config = dict(
    n_layer=13,
    d_model=256,
    n_head=12,
    n_kv_head=12,
    head_dim=32,
    d_mlp=1024,
    vocab_size=2048,
    activation='gelu',
    norm='layernorm',
    norm_place='pre',
    norm_eps=1e-06,
    positions='rope',
    rope_base=12100.0,
    rope_fraction=0.25,
    qk_norm=False,
    attn_scale=0.177,
    bias='all',
    tie_embeddings=False,
    parallel_block=False,
    init='normal',
    init_std_qkv=0.0265,
    init_std_o=0.0,
    init_std_up=0.0265,
    init_std_down=0.0,
    optimizer='adamw',
    lr=0.00135,
    lr_mult_o=1.67,
    beta1=0.95,
    beta2=0.95,
    lr_head=0.00436,
    warmup_steps=241,
    schedule='wsd',
    decay_fraction=0.797,
    decay_shape='linear',
    final_lr_fraction=0.1,
    batch_tokens=[32768, 65536, 98304],
    seq_len=128,
    doc_mask=True,
    train_tokens=832800000,
    steps=13162,
    dataset='wikipedia_en',
)
Each number is 500 + 50 x the weight over its row's rms, rounded and kept within 0 to 999. Layers, rows and columns count from 0. Numbers have three digits each. The size before them is the row's rms in percent of the matrix's.

# layer 3 attention query, 384x256, rms 0.128, rows 191-213, columns 0-127
107:505480505462450551516622419499441414467436472594457488540455517477466519492509524507479453488474532375477509456461543442558506427536471578517466532524515570524458471510383440423541469549367490534572458541455609522490548458553578564516457499531490429551544527426491548515498498601463554505480505489524500483433470521547440487546478527612584485589556536518453535433475520515542515411589
087:507556527531455534483559468568493436471454549449534468520486509490501513500490527571520529503412510498509442540441486490502629499491595568482513535522441491441490507551426455453478527526419487489437420599511463485502475599478525544521572533541480424610522392434468582489578491472482510467496457485522604595432569511478488616476559522422475488499529468527575451469518605455418506509505
077:403479542563514529466494469471474534446477474478561497527523523530587468454553526542483531541648514519457482574446480531427537459492476482496417470537551512427617551393378510489584481463521457450414520479467511452428471610534485584550485540533466486445590525523514592420510477440465578474459495509452529528506492485491514510429528523432505447508565569501513612535441526497520553470464
128:476497463468640472493424611438505506594518439485551526538489513517491510532385409507546467413449441568519531437583508543549492475458457442514510488433536442516423478427500494509483514436541468531504521516608499534544550375482474413412507489476497534464468531520550465569438576501506535514438542525431458489504452551431558478553509478594456513552396508443501487446563452523549497489572
104:523529541522448526431553475489565394432464500515497499438569458508467423493560535532434526489516493420492536575517543509480509495474464500556513438490541486527508496454431615524455476503440532502544564515514454469433596515435551507525452511496448509450461388539514505524408498526458574365417585548415533542366461486529551465586472543512513486513510527498466423384537494434538484437459
089:539538533500505636478531541492507427477579616425602481502495543526470573518429488496543467446438584547459526468522536516549449512471541483530433482505493509577464494398424525494477479446590518511568527408494556548475488439400386521489549449595396536585512445494470525527439517435441528516369456564473453567499513508438444513600595519574397487503378467464485415539524417528516555502488
111:494508524514434494515543361539429506437447514489468520482482501398539452432525534562496535591582508476506444575446460510407557520511537487465487557580416478487614550517435495518523470528397528471537515537438516484502481664535467558559505517562479426506538414510459546443579468456506518454510480485526530554462537474567471550440507535427534485435592516511476546549493526447430519556449
090:519472500501496595430466521414521544476495476583495509465392473406613534497442470518520368486553536494506476495488418527455517558547422467532509589557498525554593475425453494481571511502464467415592466470480449495525550529394558544472545462530423449521612479478533552435476508483497516411532461518579463556483512490489520568484534510560473433430565409498538481471453572493579544440382
105:532513503511476395499460522481470502605536521470359518538453427503446560515522509415502519497490513496474454534507412486532449532557527416507514525482385506577525434513433462509504535491470434579499410506574445418515550498528595481529461560521577561551505496527490438446482514489438531495493524490505505427474488449615525596398495483477443439431442477482464466482505536514500465565599
104:455472550503527466523511543452493487493502531529492458473491533448549426454562483496513620527526420416472533536495484445488564462509561586478568437505558476365493479551427599517523568459532484573422433551560476461534552451522468557515515470499519482600563469534544527522524508396570568474544545452435505500515543531467522473480461565549494531478451582543473444377564498507454373620578
102:454463517489480526554505384552411556463439522462447521398544491438462375371547451518549603485510547523459479479444500472498569446451640590509462464467437406484574423511562551471532553544537518570581511518511533526529459575545544432532534544493431496505434572495485507506587532514563458489544457503518537489467527575512495509413514523431504459490531496477495546475530537527571438435504
100:501625467472575435529497507541429532564455596479441580558546504587518534560507615552496413505469572445506547447541445432538543506421565497565428573468521404508496495463453544480577539494538431494362527539429549426578545400526531483462496520481486509519445499423417469550579485568489494588427471515438545516482550499451495484632437510533513624482445568475533509513525511435534456514546
099:543487474560526528531459481545471563511506514494429515487513355429528568381504462497491472500535482487518448536586446495495514519530543463522479508545507374461549534578371449528573534528520483492454538543542494532466496528516572508412500446544544428524451569533553395463500490527432555412485386560468500519583466583551451578424423549526481523576391510612527433463470529505473499489569
104:612445432502501517518505535552444558545471488438431493538482565475452513525448515545564565554615546570563564469553492440459664480436541552439500550531547434466488382504490508458446448507537487553554485539496488559453476473552466471491547510514503488570519472473448486558564504475504479438523421523509559460568532495475481438490439634438542453579500559437471556522443481503501523466495
100:549615526499536459471449501485446465611488433442480548628433449446464494483449545539577529463568488492480563582458508531533606545478531396484410589550463426499518487565500481552474450529470513480468561537476421448525480546468403603524469616501512440539456453583473583405454542481516416502550449566486495547480566516517468525604499426423568508540527488514500537495551484482484423496446
098:445574517527507385515505470514515471442502485507484523521490639539473469519580459461461545436455513508533520493470498557495539446378495383577502468479476471484532452559602496541585551455525535477516481484483559517456445537466495496462463495436560502537443576477456501463536508509481377619507488506485494463383492528586424453479496559477429443502471532566506457521484495530494519429465
093:546518496474502528455485408423560450442472533529567478490441507513507487476539567457575528447552496557507460471497559547407422499635527472548551486442589499498449470462463416476478539493514491572506435497541487652482543488550563519497358487465514538415425514454481503548602499450575481340495583537448643449445483449476511479446506541393518510419487516464429442487488462533535563484512
100:445372478444512402423550500563492491513492456516468498435529482586535555521545571512546436600495516432502482406456479500427517503514488529482435525385475510429504607432512473501502539530498510502471558492461428494486519536620453436489616517460458529482440487590528523472470489576579470490527505501505461578478396570531568493483484492553504539452506543501529476567603545563544436570457
101:504470508509571507436475483576470555506625479560438564494438524467590464375465486423517573460487481519551468489475449444475553449520481477475545535465479524466489485487524555537517518484511576411522547551552549512532418492463463488569533549507543405455534512534520514479494510468569561536582574519510503537505500399482433479467548458569473468495566527444518519442570550499498478531510
093:463470559491453538454549505446504551543436426559541512519456466486394527549487561437508424410514443460631486470398524401507489535488537540550430517640586568512475454523344476488455578468466420471530514469485498554509431413485553461441419443432493426494633597547495462527560489550481487615469596521496466436582535439505544490461444501434456440484488485472523472502631516494446497525504
107:547484501453546431496560486547438510586517472491459548627446579414531463519499474472463577495501469410551620530460479473528592492492482398473483485509522460465491411539572484510559487548549461576529535491581416533505519479374473457554478542470583507557408448478450541445385507432545541465555499538493505511485491531479402491450460477498514499552504525478478420645482499559506548528416
098:549503497362488497463535452546477399467380541528406621411498565503454581514522447475431570559463598503462496559468503488552495459527455570472553500494488491495478437436538495494489531500486574419486450492560551466515552455532510484600524544513500506488511607477542481573491483468678502507470510563450549507576374499432442419502616400517517490568528512519571494441503448506592555462515
102:459534562430500516524520463543535407563463407458511541445560508501500527433515510559430605473537466461545572476528498600452475522463568536544563485423470593449445551462463456461502466509473525563579541471555536437510571501488587505430513453526493436486495475484510465582483478459501521449532515445483471637676416534481483457596484409467464568516543624485524476546433533519472524515454
# layer 3 attention key, 384x256, rms 0.126, rows 191-212, columns 0-127
104:476541483477466503417531519509482499605405500524443583474600461518481527600460424535471485496507490479430607424450497523516538428514493510592447543573531596576567460372479473600519437489558488523474533475470453525539549457503532444519470470517523511432465474586445458513491458498469500480513493498588466536517459494486528522483394493536570516552415547448492469489548477560515452543515
075:550496555531537547491414447482426436605503543516570512518503451526451557594480515452533407496507545475517604548464446516527495515529454521445542500558470561517536551540500607518517478378530527445554502529503501537581551473505527519466488547424490547511448434455479564552571485413370485562541450530416499504493657461559543525529398489351681490445420416475474515503416456444437465510582
127:596485496552514420463513515638394426575473538549536477546518486593486528610487479552512470553476522485505520606434512522522445440444464584519452521478543576481542534498501593481519434451546520505387415552488486499546469468542504526445555561487540467520487529459422526488505379530474470547480465480464509554485604463561431406576467474477611510484499562531507525549460433543393461575495
049:502458594462470491500523424429528485487500512475512530473387441401527489375524443403507545431516539541418505401458472500441536521559489505513540506501491495479512462601550503548520614439399536584497497375517483515542516560508464484538502444526436446557465476577481474458523642406535430497428537556481473515501478470499504528371518442461523445455482521519529463537567479424515494471514
101:514500414518569489525490605516450550505514548407572486599511649480560477447569483582517551532589502529575486560473501518472498511405507438526473507492501456572431519444521482470430518546589420515483501464467450566549546500450552404451548476466469442549523559405555455611492552427543524490445553478508439566551502532451476527523516444501480537506462537443566471540494524532518450529578
096:384489482463465472500528533559426503535508509502530459533452545520457545513551474474456571509552400547475450491456481507578466554587452551500442523464474510369473558517567532484591505549499452428375435483531540510550496515517527448520442540494572446459521508387479530480528474493412475568407494441445455440498532519461464497499508563547520553441474504528566527422525466479428498473525
060:408492472526482493508508564585392443500518527543517580558537621578493539532447504623458490545538510518490503584460419532530436448475502580546468502447559518504489525417484505507526441535563537456402503543441465502509525441566492484450544601425558564550572525424449562558536469529489505476533500531504487552525520521484439428587487523494567512510495482458521524547373441593434485592452
146:502474530475530448544574462638505485551548557546497449500512519578498496536557515475468556555548529506508500555422472546498472494543495591438466475488468563430539550525442513492515422578524554505453447498471497517491476519559472563471518551482506514583530567503414552505483249516426550542511521474488472588521577459516428428469427508463562474408499525517473486521476439479409534548447
101:508498530492514536518617462588465498457475558568494527460446495546633436558519450344434499566548506488508453446556415520415507580493462569502503418449449488477442512485484495497493403528462535502510497440555440566551434466412503455604506525407431491452475473534565497510436460518493605564417485510395512502589488523538505502458642572506586430474533449472526462501450476505485593454587
103:509486529422550540457575453509497483458539568514525520522378502524507511466497522500498496415544494459467441464542504503442526549442579459599440574440515580517470472521586493545405468592485541516512596540533515420509579470540493467497485411481507544498412466435505408384474508612478505508520493435546517471596400461463494521489482547476442449448553492455460620473506593511528566382547
101:529485456522417479516478473426501486531538506479566500541515484435471520412444502476478497470516482552431479462531468587498483565599423520514499454540412473558503528553469601433559520452533632524502580471480436481582497454559357595545504533458540464574451519488451453432531520557494549455404515519498550551506521459567471471535444596482618483555518407460482444556439461580561474500467
098:467486536533441569468403525465540564442586434549468452500538437519445469542500514548571499524543450449596565552501512524609547529569483510551389461591509521519503427514548489519498596576459542464475465512564519464395485488459515390543470543522496517442453532538538518501597498477407515467481489442527537481476517491491460494444506464574376540602591495499510549502517502609436501453410
096:491478445451430517445484504453453488408474476508403587504522544509539521378505530520595489567462550515399474505535467594512473478477500481439515473424494482451480514528512556488481481549573407512513555443426444491539523470559558488531493521533480485534522610471520411444520478560500519491480572525445532485504537472457495478479568576481581491456447493442631555526411425577623520503452
103:574456584437457492520570511484456485509502524468549428509453524437443596489469481455534511488429535519501503437523487555470577497529477491511477335463520576549449479471531576603524481535612570479545564357544423498536458460449546578562495500391459447550448566584515449522539522478528522532417504460404515520427488543498487537518480455493440437504489458439528536449539510489523443474478
100:539458518410406495470506403489433474520529497476499497487457485546381534418505454514601504533508555490427484530529493442577528478591509618506502394525454484508521469493413506423558506383488489527495445440438470510537556587499531465509496478451465442574541458509566522565504490536563441585462579415409495507562528447582500494487567509513553489472532544534540515626480523466455532483496
096:519516498477482476607399463477547511421513530511459531548563419476532465577459581508517494484549508548503681501465545442488442458568507432516531558497546562487466430592491552439515508518546503445441520466511503474569508480509504438614476500450558418490558508520436583408508507470544487540499536471571457407517459483519483598561432513568527558524546575456572496531516487450566470488555
092:499571430530610511586412545568468418603492515506537561529538487532492472522505520499509572534371533496487513442451491432545475505450532418433432535464491487491471614446550524559519459413521450506520572472547540502552570399486596540507514508532456411582436526475505556522553527541412473509496509482494579519428467449466551519536454532621484460501454459511564517524543516548496422528535
098:520466534486440484422586510449564507516444438559577498564489455465519540507415531509579492498572558486630522543469454393553640590458469452507480488554469485525451578552532442484533381547616459517446483565492487442537520447581448500418496513548518468562482443567497448487543517525487511505428491454542485440413512474586509438581440514479538593512530497519437505499497554483504445511456
101:492459607440445502562623466549562492505501490585473579567579468493510529479503505470496535487485505488528482427440549487559555496485542557471516413491529480462511493554447463523511476473551466539511531432510558475570522447503457434608388487488407507580475388524410499502400489491537505606511453529410443595628508562464484651519522510442480487498486457487512527502389443450558603496535
091:544458458528567533467369500489542490525469417449539485478609463565520464534513547500434427442555555543576578478505555551485481471562550491571516485534524608479530515457493442495521510437556585510412586438468485477463559509426532507434473537520547596488490437568548524535416495488505441491478457517452478456494578504527531536566434563541504515500420533452583571479399478536474397502574
106:504573582425424557499430516510529508485553551543452475517473463453542552392519506453478480545545519474472492494574449532535532447517504479428582433477452450530480433491468519476518466526542427481607518440554444504440484464439485532574491504471487509507563474517420543598479499493512566515537477407408500476595416498551587563482602466415428423588583508486535428579517567469523592556587
096:499465526490543558458521582571540536470464544494556483598496528455425545563586583518467493511458538413437482534501535525530504524590445529510401475549497334536497555475494533457467445514606464514661507569552443569545372454459558469522501486429502492526512469488442573477547489494456554493477375544595535441514589490569584504509568448490465557494584407502441436402564482500426481434522
# layer 3 attention value, 384x256, rms 0.104, rows 160-191, columns 0-127
087:507452504534409570454496518509633588516547463516511502461467478493466571535471462495464458523461438471518476485360529420546489532503584451552560573510443559563562525484540468495464539507577510411445500527481579515532506625508438531491492490505475513543444531478478536547487516515432545417457417486539501454505518525496515532600426544539501496533502433472464528470484396450603601539464
102:461546489488585431511550504444496549586472539528549515447499464444449451519447506543570634497486574442510561449554509453591477440560540502514485576462479449424568513473416575560511496459415573465517495525485516536445440396578469471500481521449468540507537467439487506492458499464516494452550481463473566514422477496476520524503536412487485532436552489529380464574510527499466521573571
093:517541505540514405516479490484407591520568481440474526538548545499445460442501474626570537525518467566544584506521435485483447527486500516512544589391469466456496500502406544494508495569567544693521444547475423540530599400550614484500522503556434502453475431489430455525492485438577443591446472533450510584521518459454454437526533598479533461509451450515515480549427546527415462437520
088:520544498495469464519485431536502512450483509486481512595430571487497556566534519477473464473495501514571474547568489471548545501612497511491394578484501397571506478496507459418457490544457539477532403535415436564597470506549537458539515536533485551480489498413522461520488502443574499510480530458447494456532439497475501545446507501584530396465501569414538433469473574563478459408548
097:520467513431599556498467472481489496527484561484491537496462581475502473568500579605539512479530415447467481556496507549534579452631440479565530418456510536519522460534486474399526527508493488587501375492590484523516618420514557523544519518485490553464489511519492462463476490565516473458482449448479668484482478427440503441538511532518400548469412558469535570514476563550471503477552
090:544482437564545526482515521514517561459479484491489535424426566571474549486480586548511369500478555498540459464535511527457544506485467541428481516545483525450450537434539422460567472464494531365511478599506470542532402591555443503617475410492482532533571501483581471496563507485504519466481530520515392481567525538596525500493480583525576522485561528432476543456582326449468471537526
088:488549548473474435514484445464484482560462587510458469534440463504455488593465557601537564528450523611488453499461485493477572539500516513585507412500534503496533488498354555365484508512470539579534474477504512510442561436424551442448568542494447501519435516465444543503479503427514515563602501510448459534498481485459521458432582374435455481515443541589415556481427569522524526527501
092:481487452571417556556553489521477591588465488469510467512471419492484470572491524581428404522496465507561565498475517499433537503545526479427511552498480514484502567507537513461466486507456443402578452578487480537492475521478408465552560453543471508557522528528547481565554496484549439512569392522519497566609590565552474584473539470536610465496569512476504461418514396389528454540515
096:424542557496534512469489535466458517488410531525524488546580576471582463459510362353444509484526448506499451575482447521542501494529586487503514402518415491493516438458593533487414486509564494512468449432520577494419579558444489498436485456431519495502414590480466510517477516520499582463505442495566568513514547493469544565373487544579605425480484431458561505479500616474517565499500
092:474581559565486462465465446444436478554511521529525543542490492412488532501590565575516467589503460539488437478539567532507494413469597533518453525466478409456451438417477587467538496574570537600566427583525443478537588435485529540511515588563463466516438551420473461418471478513514436508435444554529573563487543507485511479472514489542468450547396503586532441464470574523505508419512
095:463574495523497477499519485514429500478519584459441430510566433441502516533539421484506575462504570515523536470543493563478437493559476588430485560509458508500559427531470550431522522460565541539508456531489561555385571441531502506450523544462457505408428537458478468577510519538496518471509492420456516570461501512490500467464472573517448451483485380488524509562428552563542484446451
095:474480454538475580558546450523472570545438451534493477434517419428521502499515574487505448417453537516453484518468579567464524542551549503497468591559495521576555564498536524516576445508515449433397524425484484509467343509515469580469511515562521451504521506474505532653477523496509480417593491560469487437536498497560539537530409526521488417466522576402454457445476456477492496525528
089:507546512478422540538417521465532528485514512488478436513548473518434574553483425620590441522497629524416589429554510574469558510488462547444446613581512488537457434492460436517585498512443469573462475560506407471431408503551541543555485506585537476493560496465538485545578481444568519485431510586544533548442552513545471489553403581624468524593597515464408527454497343457549508470521
091:476582525464585477525582451478492465494443536542515497524502451408474547481534487551532569535502477598536529533508526645546517488502503453413421475462536502528469444521515585528472482522463514623587582433553537595375557445556542545440562571522468511411437451424456536480387500510484532487513501506445549455429424414470537415460517529421486501553489482527518601443404554494520551490456
098:453499373532573450530521459502477518489529506505500466577488465495605472484474542494567409479459513540468532493521447443525513514497504536542572504507513553537593567611569579560380430526558483483491533513519551507449449484527325471466588503466519567495557454494509493539495503495528485480508354508536542427471529443523450544523419384472611620462498484499494444505516464435475378445515
096:526536463507490470517516542491487438410494586383364466515457486492531561575504467542588532532506533590520474529516634467481459506481547505420467552584524451620482380517427416548473524497447550608473433504485450469431544405549579489512558539502418485517467496532503539491532500505506477527426569469478593446543486446432461466494522525538405524508544469477545491523611516492492484489522
089:459542489449612466548466520535389542437499519540489573464553543529426448442481446532455506456528436454569570533511504486547578515504546534564460463410517525514540462495515620497507488531554468473477525497516510608499531511541467528504443493451437482506596449472460465509484520509535559548517472446424441467513441465442487462464401367411542524546515529566522508479394585495426507503562
095:462481454390372452430500489455468561539519489513461429454504556554536552491485423523509505496446380490475495571498424496438563453573479519434473457472481553468553483541561470492557521450561419442496470462555651485434484490561453473455474506433572600510511552481455567465486503608552533478501428492464555493519515532518533532438460525525539503517468508529435482519434538461575457436549
093:514490490635509507459554469497479541589502537516502498589531431504534484503583437476515471448600602587596557428531467512535458461493425592486480566501496458467401466446435428547458426490432479525529435493399560410433477471453514480513465553526466394514542574566504488511459488513570515483533446459492538406477437542491482460525515513534464480428500478504540527479440635541508498514540
093:519505473487490478486467449475464561535533530537413515457494435456445486510560557563523493520461457460510507453526585470435524454478462522458523482442453537436500471566571427501544460582446489436511677604529472498575483462444528554549484443459514499455462495577504511430461500463408444516425526533416427511635574463526447432497507647450565519549476459510536518495471487495506488452458
097:496522378445513550537536536521437446519540583477463523452533486521490512556513524454458494492559458471453480489541551528466570527427448528531550552482483519369465517477501482601580514517594522487430524536499487448463525552458561557558475519501467649610489574587501586525442506566420436474560470490562461558504555511557494529476461543436608546531548384515481460452500417478510512543497
104:490506433505480483519437466510497464567515564457517426567588498534498495513568585581513529487534501519376580506567496501535524480470480535505508535425475541552545476584477565588487524495541425488462457497565554454427535441550413508509485583488537552484586550471492498579507510611509470465491405466514595451351473434531471449465416365501417562546470568516444504384553594457509496448470
096:543451474554555488430518472473513550431554530429561464511494558473572598459499561549467496433557508532511366555461435569518542493523498487500473450455517479464556492466519467579527527453346480561527508506542549401502516554548567456594542500541474537463538487517554513452437499445554493495523450505564640510569501530485510466555548551516310546429511575504453603591536505503477501481520
098:582539497638492466455468456496449434437511490478468540502450450551496559538529536586454517529528445565537475477547577421581443485461480479500517493495482478451445449506438510499644518489468501546567422680438496551489559450568565463511479548470482493555537546501479523442569495531457535553442473439504558526538525479426482509507564505489476461514542456620459463500474535566412513554504
098:458547512477528565504397437470533486522446551533500516552457564476507505499474471472480565447539596568517488479521487494497503535476522584494590468459552505434529402495448467512513427570416587567557449465453389490542543556465509528568517439501517460479498541519542507505540501561395528514454487480581547615548519541510463457544528553513479513577509520568535503497446581518472503438488
088:512424479517467582418513508537513587488460543483571473484537494449486547634459512562497583504458544564447445486430486493547479525415449468470496490580468492487473465486575454520491557500432512470485460518484575499353487369553383544520441485468474485604561591555544445497510495500539552452460504517501471524478552576513476502481494628523406433510545464537433550572555429491557528463459
093:493472569511606406520564484479531447456479485502584545474505528511550538454516484436546508498522449525589543561503449599501380546529483446491429437538457551514485587567506595444417471520387469492583532476526531454447306460493495446527455486490455511405462509529498474485422509463435497478537526461546507509374466525503534534512504472440465473520501519414529498460520493484483530506543
100:504558544530483474472495506474490595540605525468496500471533506467405434502495482507563546539492540481484558516517460546491384460501496454426576532492460488438412455463459548517577592446508539563534573467449416500500571435484541469499536464565543457490456466544476467430525489441481495438534592481486479612530516532437449391542611574446526534467416398522508566603391477557517540589524
102:524438525541477601504542474533481585510492511492426524501487497544457513498473450524464482493483488508439525521440485409503531527593527544537460463500474484690503447496423474474456515442469426505482499394500485525457537528461476500466387527606494469442468405494462509531521507406517446464473561539449566556461537551455496502558516456553306447578430565481522490547514532603523573386461
090:531425470374491504516500440528529501495463502516450482466451459516508548420450541460557597418497468432497434562484426606471394479584471457486508465515473526543484519513514506500438479455435464414523513505519559498433453507561515501499561398522563500418482467464518526571375519511526473501571528548382506428529477424565499445555542498500506555464541519425508575583537439482525519574454
101:544566548535488478454521514474421479436565537461504553469494523517525444536596495496529489490527549564504508506551547468562471565477441435537518452498497478427437500499446583476568479499502461556521460541514385496451550488478630525508491527471560473564472526529547488444556494386506537494472528412427565633471568520436488450460587556518393480425466465572453493530470509599471540506505
099:515543538525528595411528501520561481420389552497478523517422540503526606548552441458475522543492461510509507493459434410544518496564508476538463485440459452549518484433473505460496569458501546529524473563523526576526424472523552400497363538539559529464490483426471482453505491534444452473550512544562523447439432537452533561495527474556507391483529541473536471564513459597540521453481
# layer 3 attention output (transposed), 384x256, rms 0.18, rows 160-191, columns 0-127
090:501508520588468380459484493531448503477428515459524491472500571555538457456570503508474411409524471477499508493563482458474550465452559574502434502566578496408515535551451510558503503517425432454511512531480479479487515420440617531492489421536507447428436547543448455429573541471578525566548426481483428506528557490533493571451513455410491505468439536441518521428473491449376557480496
103:526508501398444534573515459451538612426507450463504470566529469529544394534561532503468436523439487519546484486485464510502460554539407485518604438515478437460440551479551499457518567487538478475406450483546391474471473526487496563471437533541465481532540663529572503583470520484508482552449477531390504508489476520561480538562503541574521518592400458547549584509486430475517472421488
094:522447524530488514514510571549544452462583430523553435468482472540442538628458483530505440517478583481468420496451548517592554484536458517540509463567522509555549497561579489543510519444468520440424549500564493463417522637505338523486452564361577465534498500523641514523541479485404486467400463423517517509484515537454570537473533520478453467390546513503462510446575546524521452555563
087:571529519500498548495525627433527550519573526540561498459502469472519554443561475552511549451519559564510477531493502459498433562414502469430504505523490516412391412531436532537443481509531524483475570482513483441478481549441390509456438482492551524521443533479563473546444436485474473483517531488561443584483502515476423462553493631415542508460534517628542485570519482467473495517467
097:522548615534433462480518535484495489486517384460460474513528442501488511440409429496516517528500561547473455463478486548480471623471466531503532575437462477494472491543489535474583546461459482471493549439466492526548470528516395555464485519438496534509455467517448508481580589473476530440519526470576481435506543568545491516445482467569557449421553466538513414492575434536425445509541
090:490455537422489415492519461475500440427472532451492522516489481510562474494507530428487526549382444531476528523496481463521507515509530495524425527538511478475558471517538527449507514558429467527536508490538522538525539368443546528421510447533469468435439455541427477512506550564443561388516524455477551483495465568524475542431396551512492524536457522465526535529448547519523478498521
087:442517500552498550504450511444512497519535431582512435496647572485551535459546398510458427489513529458599486504576478558453417449492518442411523516423458508469393413507529527558532564482517472456443522524490391423516516643594426595637447551489546494507457528469607535488493530556552442516528473511507486411499552524505439441517501566458473490561534447525522504510553480523441485521501
087:508400401492546474511427485374523467493479492530450537548530567565511536533606489522518512461519506516467498577461471522555422440490523526589380478546496442487517581458566452634476470584584530568500556455570547427499528494484550516541470470511413578446474480466493490441474515481504437394469540507437496550456492543484547517497474591501481531527486589463571500549477533477459521361532
093:511497489478457570515500503532445474511553577503436497481472466430457545476494583578504466521449501498448540528496454528520464502506532462550465593497475494518447491508430594580524549549567483483590516511388355497533473490388546438491470519579515564535529508494538510489465611438551446649483525564507465442452496466531494408626524415471479599468567550500385529472527447468462465525607
095:497542509501562528494448587594565478474550484546439464479517428496480482468489438514517527516567564545537517484466447473580545497491387535448573435511498601516505525550508496540505477420471461469439536495499468499487493537478436473509453505467565598569429434403633490547581567479529457437527509426482495467455501459471479571472466549436559474542608492516546520548533450494458501565585
094:482492526463467582551425552550542497512571449502491550513472433454549583442519481529508442533507522522553506565494462468583494468441517412545507460427484527527512620554544522549391482554475487492445519518512412499633438529402431489461503511539504518696521506475547522511540542491472463581516428441539482382510519502459514563472599539478507560514517505459510454419474537473480567571597
092:490524523440501439488473485508563535431470562443490569534450478546572473543565471417516479492513458585600525435576440489483441456477493445546417495510523522505536494466487489515542519528422529552621533652430490492539432468451604498487495515426496513450503471527448388466474570593524499531532519474494524524546530523561422485461489493415514479416511487631522597521507476534531539412531
087:437440487477551419515495474585458441478468464536548527387461505523575442490497556417569578492513457519530479581489429514589562500501485549473498438497523566572626573534519516519502423517475525592514508486510561597531583501513426516453480533485465552503467473481471478525520393559453538445550474409536493449490517516508554504400450451444573540493465445500589436513493533515512404499570
092:507540496462473464423474564574496549518572501549484463464494484521517463525502484455541450519455537498517538413429452459535556579492403510581556491422504582459404474569506524447454451421547429513436429442402330449580439563480443494557456575445498560522540479574536469512582506539445502554399462479557527478524505437447493456490510450490518485422605475574540495493583505511548552536536
095:517479560461499537548600597469517541458515503490539515529527565454401497533532479509407523527535511494527489484553500547512466445532510491553503437517470431466382605442508325450595474504518514553519503491468473487528503515444540528464470478538508487415541519558467576432393438481471435440429583511340394581581515516486566408556552510510480495501531553517520453509521600425544546531450
096:465459554476548472593446521512546504544463367575541575454536458534513524465404611566482499514560506508458518517490432571547529544462472482466493380495482501481565572530526627534512454507464509407439413427480563490511457573492387498470416456533560557521482527522480505588489436440436502548506497442457533458467462541579383550571443474524539498468433472568397448558470574594492549494449
087:513473530522443510506546449475515545520598444530455455520478455444494430528584510528423451480488546572477465462476531454451444563515499408429494587569410524483449460462602384475484574502507570501560568483468491413566492558494492417477519570584510464479480493553651477508492536433508422532414554503534525542527509512498523463519525510533551555378563457459539429503558549460612469455484
096:493540474557540484498567489513528443451416573514510492530547557476432497413546427509504511461584538493514411497536553484497364495503591596603502573498429495537504509475445509525528533602521504555551496506479494534546547407490519493621542543515459506517445527441513488419473511485558488470565520569569376528473605480414510436567590471484458471416559509430513414455500404440454509525484
094:555498447401509514520444558513586518526517515435503514361472535511467515385293486549441543491508553480492473562498507452571462490507533483524467567572528542562548555547520557499501554444498538462494520575452411523522526561552501410479525486441513496560572563419491474490528490461455490502531509515554399595511473489479507555505507591492506511544520489546479563519492553463457461504484
092:513517538529473548468459512543592485428484491484507496521508514453520567497547468478537485570475496554499467402517467531495457461494462460502517491444423510469578456500486553496507498367477440569540501432586528513503353511543527466357488441471462476520397456498556493562476502533525543452596484492526514410425461477450476550399530445511465401429502454457443456540463522522497518474548
094:507535584550475437507451399518482475475419467507576511597483519497483500482571436381561451474437509488549488533473440497489445549494515404560443486504472567604537513451464468475432546512505570533575483497576485483488515455485535475438650565489490421432491416513392452535636537471591460412505477485383585383544471439480540457545520434499537528564501508484496472543436527545579485522495
101:440566545511534457549599528534501471510523466560426552527470537510448483407554439483493527511655524470573452546534500534502470458515459457508501443539453516496445622484519400496439532504521524556588469476493498509593507583557491446517557551520527459506518527495474507393522440497550461469572555484435419564513532489497526485593542514547586519467516438527507391565491512510528479530508
094:539508554411517494531526497526479466538496473552527531478448463573446460528416494451447524481434484463462602465497540492440495558414477636556431602488483508565481529439525504444492561592457519471466439442461449522496557498493445567461492512427567492486491463440396457484548638548430471442497577482452512511467530456544486497563451518499570439516459490505468435500591467486538447558492
099:465514530461495433498501533495481515554543432504492493510489530466439527426496381489421481433437592432532406499432479505500518510502444537436502377505462612607522486563497491591407515493507522511375559471538473422445541484508434499492531487473504468551433555487511486547559519416620509464434520511494517457452500563586513625532499534464545479505467595448523485495546469424474506527486
101:463443543530461485492542594543455474488588480520463469451486475448532441465421514506519552553506476443504545577461415460503569561482454515478476488396363477579456535472452528581523523469510416524486562535538575429526414480436524452431537577458519515546471441442447490518576622433509458517490484432463527388510509487422506546430509472478547551536539497484532435479520476511471448585498
088:519537473556460447523444423459451495523503480442515591452429468546503570412528476489514421452474449490424558506516471564435507487510486553505511499449508509549678491523470556518517520556480421534569509456537393490579585476453554555497534515587501552565442485479474502478549553549481560510469478507526447482465522528511472524455567459510549477534414568461563456434402524495406535495477
094:583490413450458511510471513525513553475453533506529543514526424598429529499501540520482505497411478457460571366468489433617544452496451523534664553504541473416462533473487521457500474505562504469485469468491444490516503536560501519534480530524423502505527470449554487494506454489479487483452575584481453536589558438445466400531497511546471596513517536588457525618540509482570463377481
102:443430537567502540504450525543517480490475449389619490521449439551504578591477478414432501459408438451527445480515499460458529506394478452560576511538397431487580499587540499484457540557489475482464440494592475485468481591554472546443440460416432547566496512458577479552498488529465479564460457497503497404426520433473550566510414512566495489500546434425545451445537511522513496495572
100:564539485525548489525387556450488497562438481578512476435568495529562456469476561521425489482564499569516572521492515561492540477446496466450482599513533537345531410613651524550552503517443506415486436585394420442520478575525510500531489503511529475521557533492591524481424439506519555515503494349540473521524537532568538561439511552486635477452556447489463553459504548484551452531505
091:512559452576478501486557496463498498520517480418582533554496470540570465603558477500562503496460536395561586423466575401532466506495520525505506527468474476388527587465462482484521602554504482543441465461419513453540516448536530534584524555442481457595486500492447476412545410518494493503525519488570508556428423526496515457557511499468416493502493445572549540493536541515482540444504
103:454449551460500517494465584494510541582459427442503508509457478542513576423472468422429529438476465472488451538513469564497602426389487542398539501549436533585555427511496495521486505443560584473538505489537502550508506556473381562527526489516450464599533428370472538556507551562464430460409499448507564418526434454502457583582479499523562501556567530512537421515520478525551476476517
094:542614475452449490481496542502444504583528484545551446511498557461458474434462508490451534425491543472498451513462526497477524598530539598457521551501560553495422398607434507526442436540478415390394433559402447399505564435460449590539532489471418495554530560443526466531520518491561550409463485468512471606525551506507513536437522508450554544477521579505455556484450432462449470568521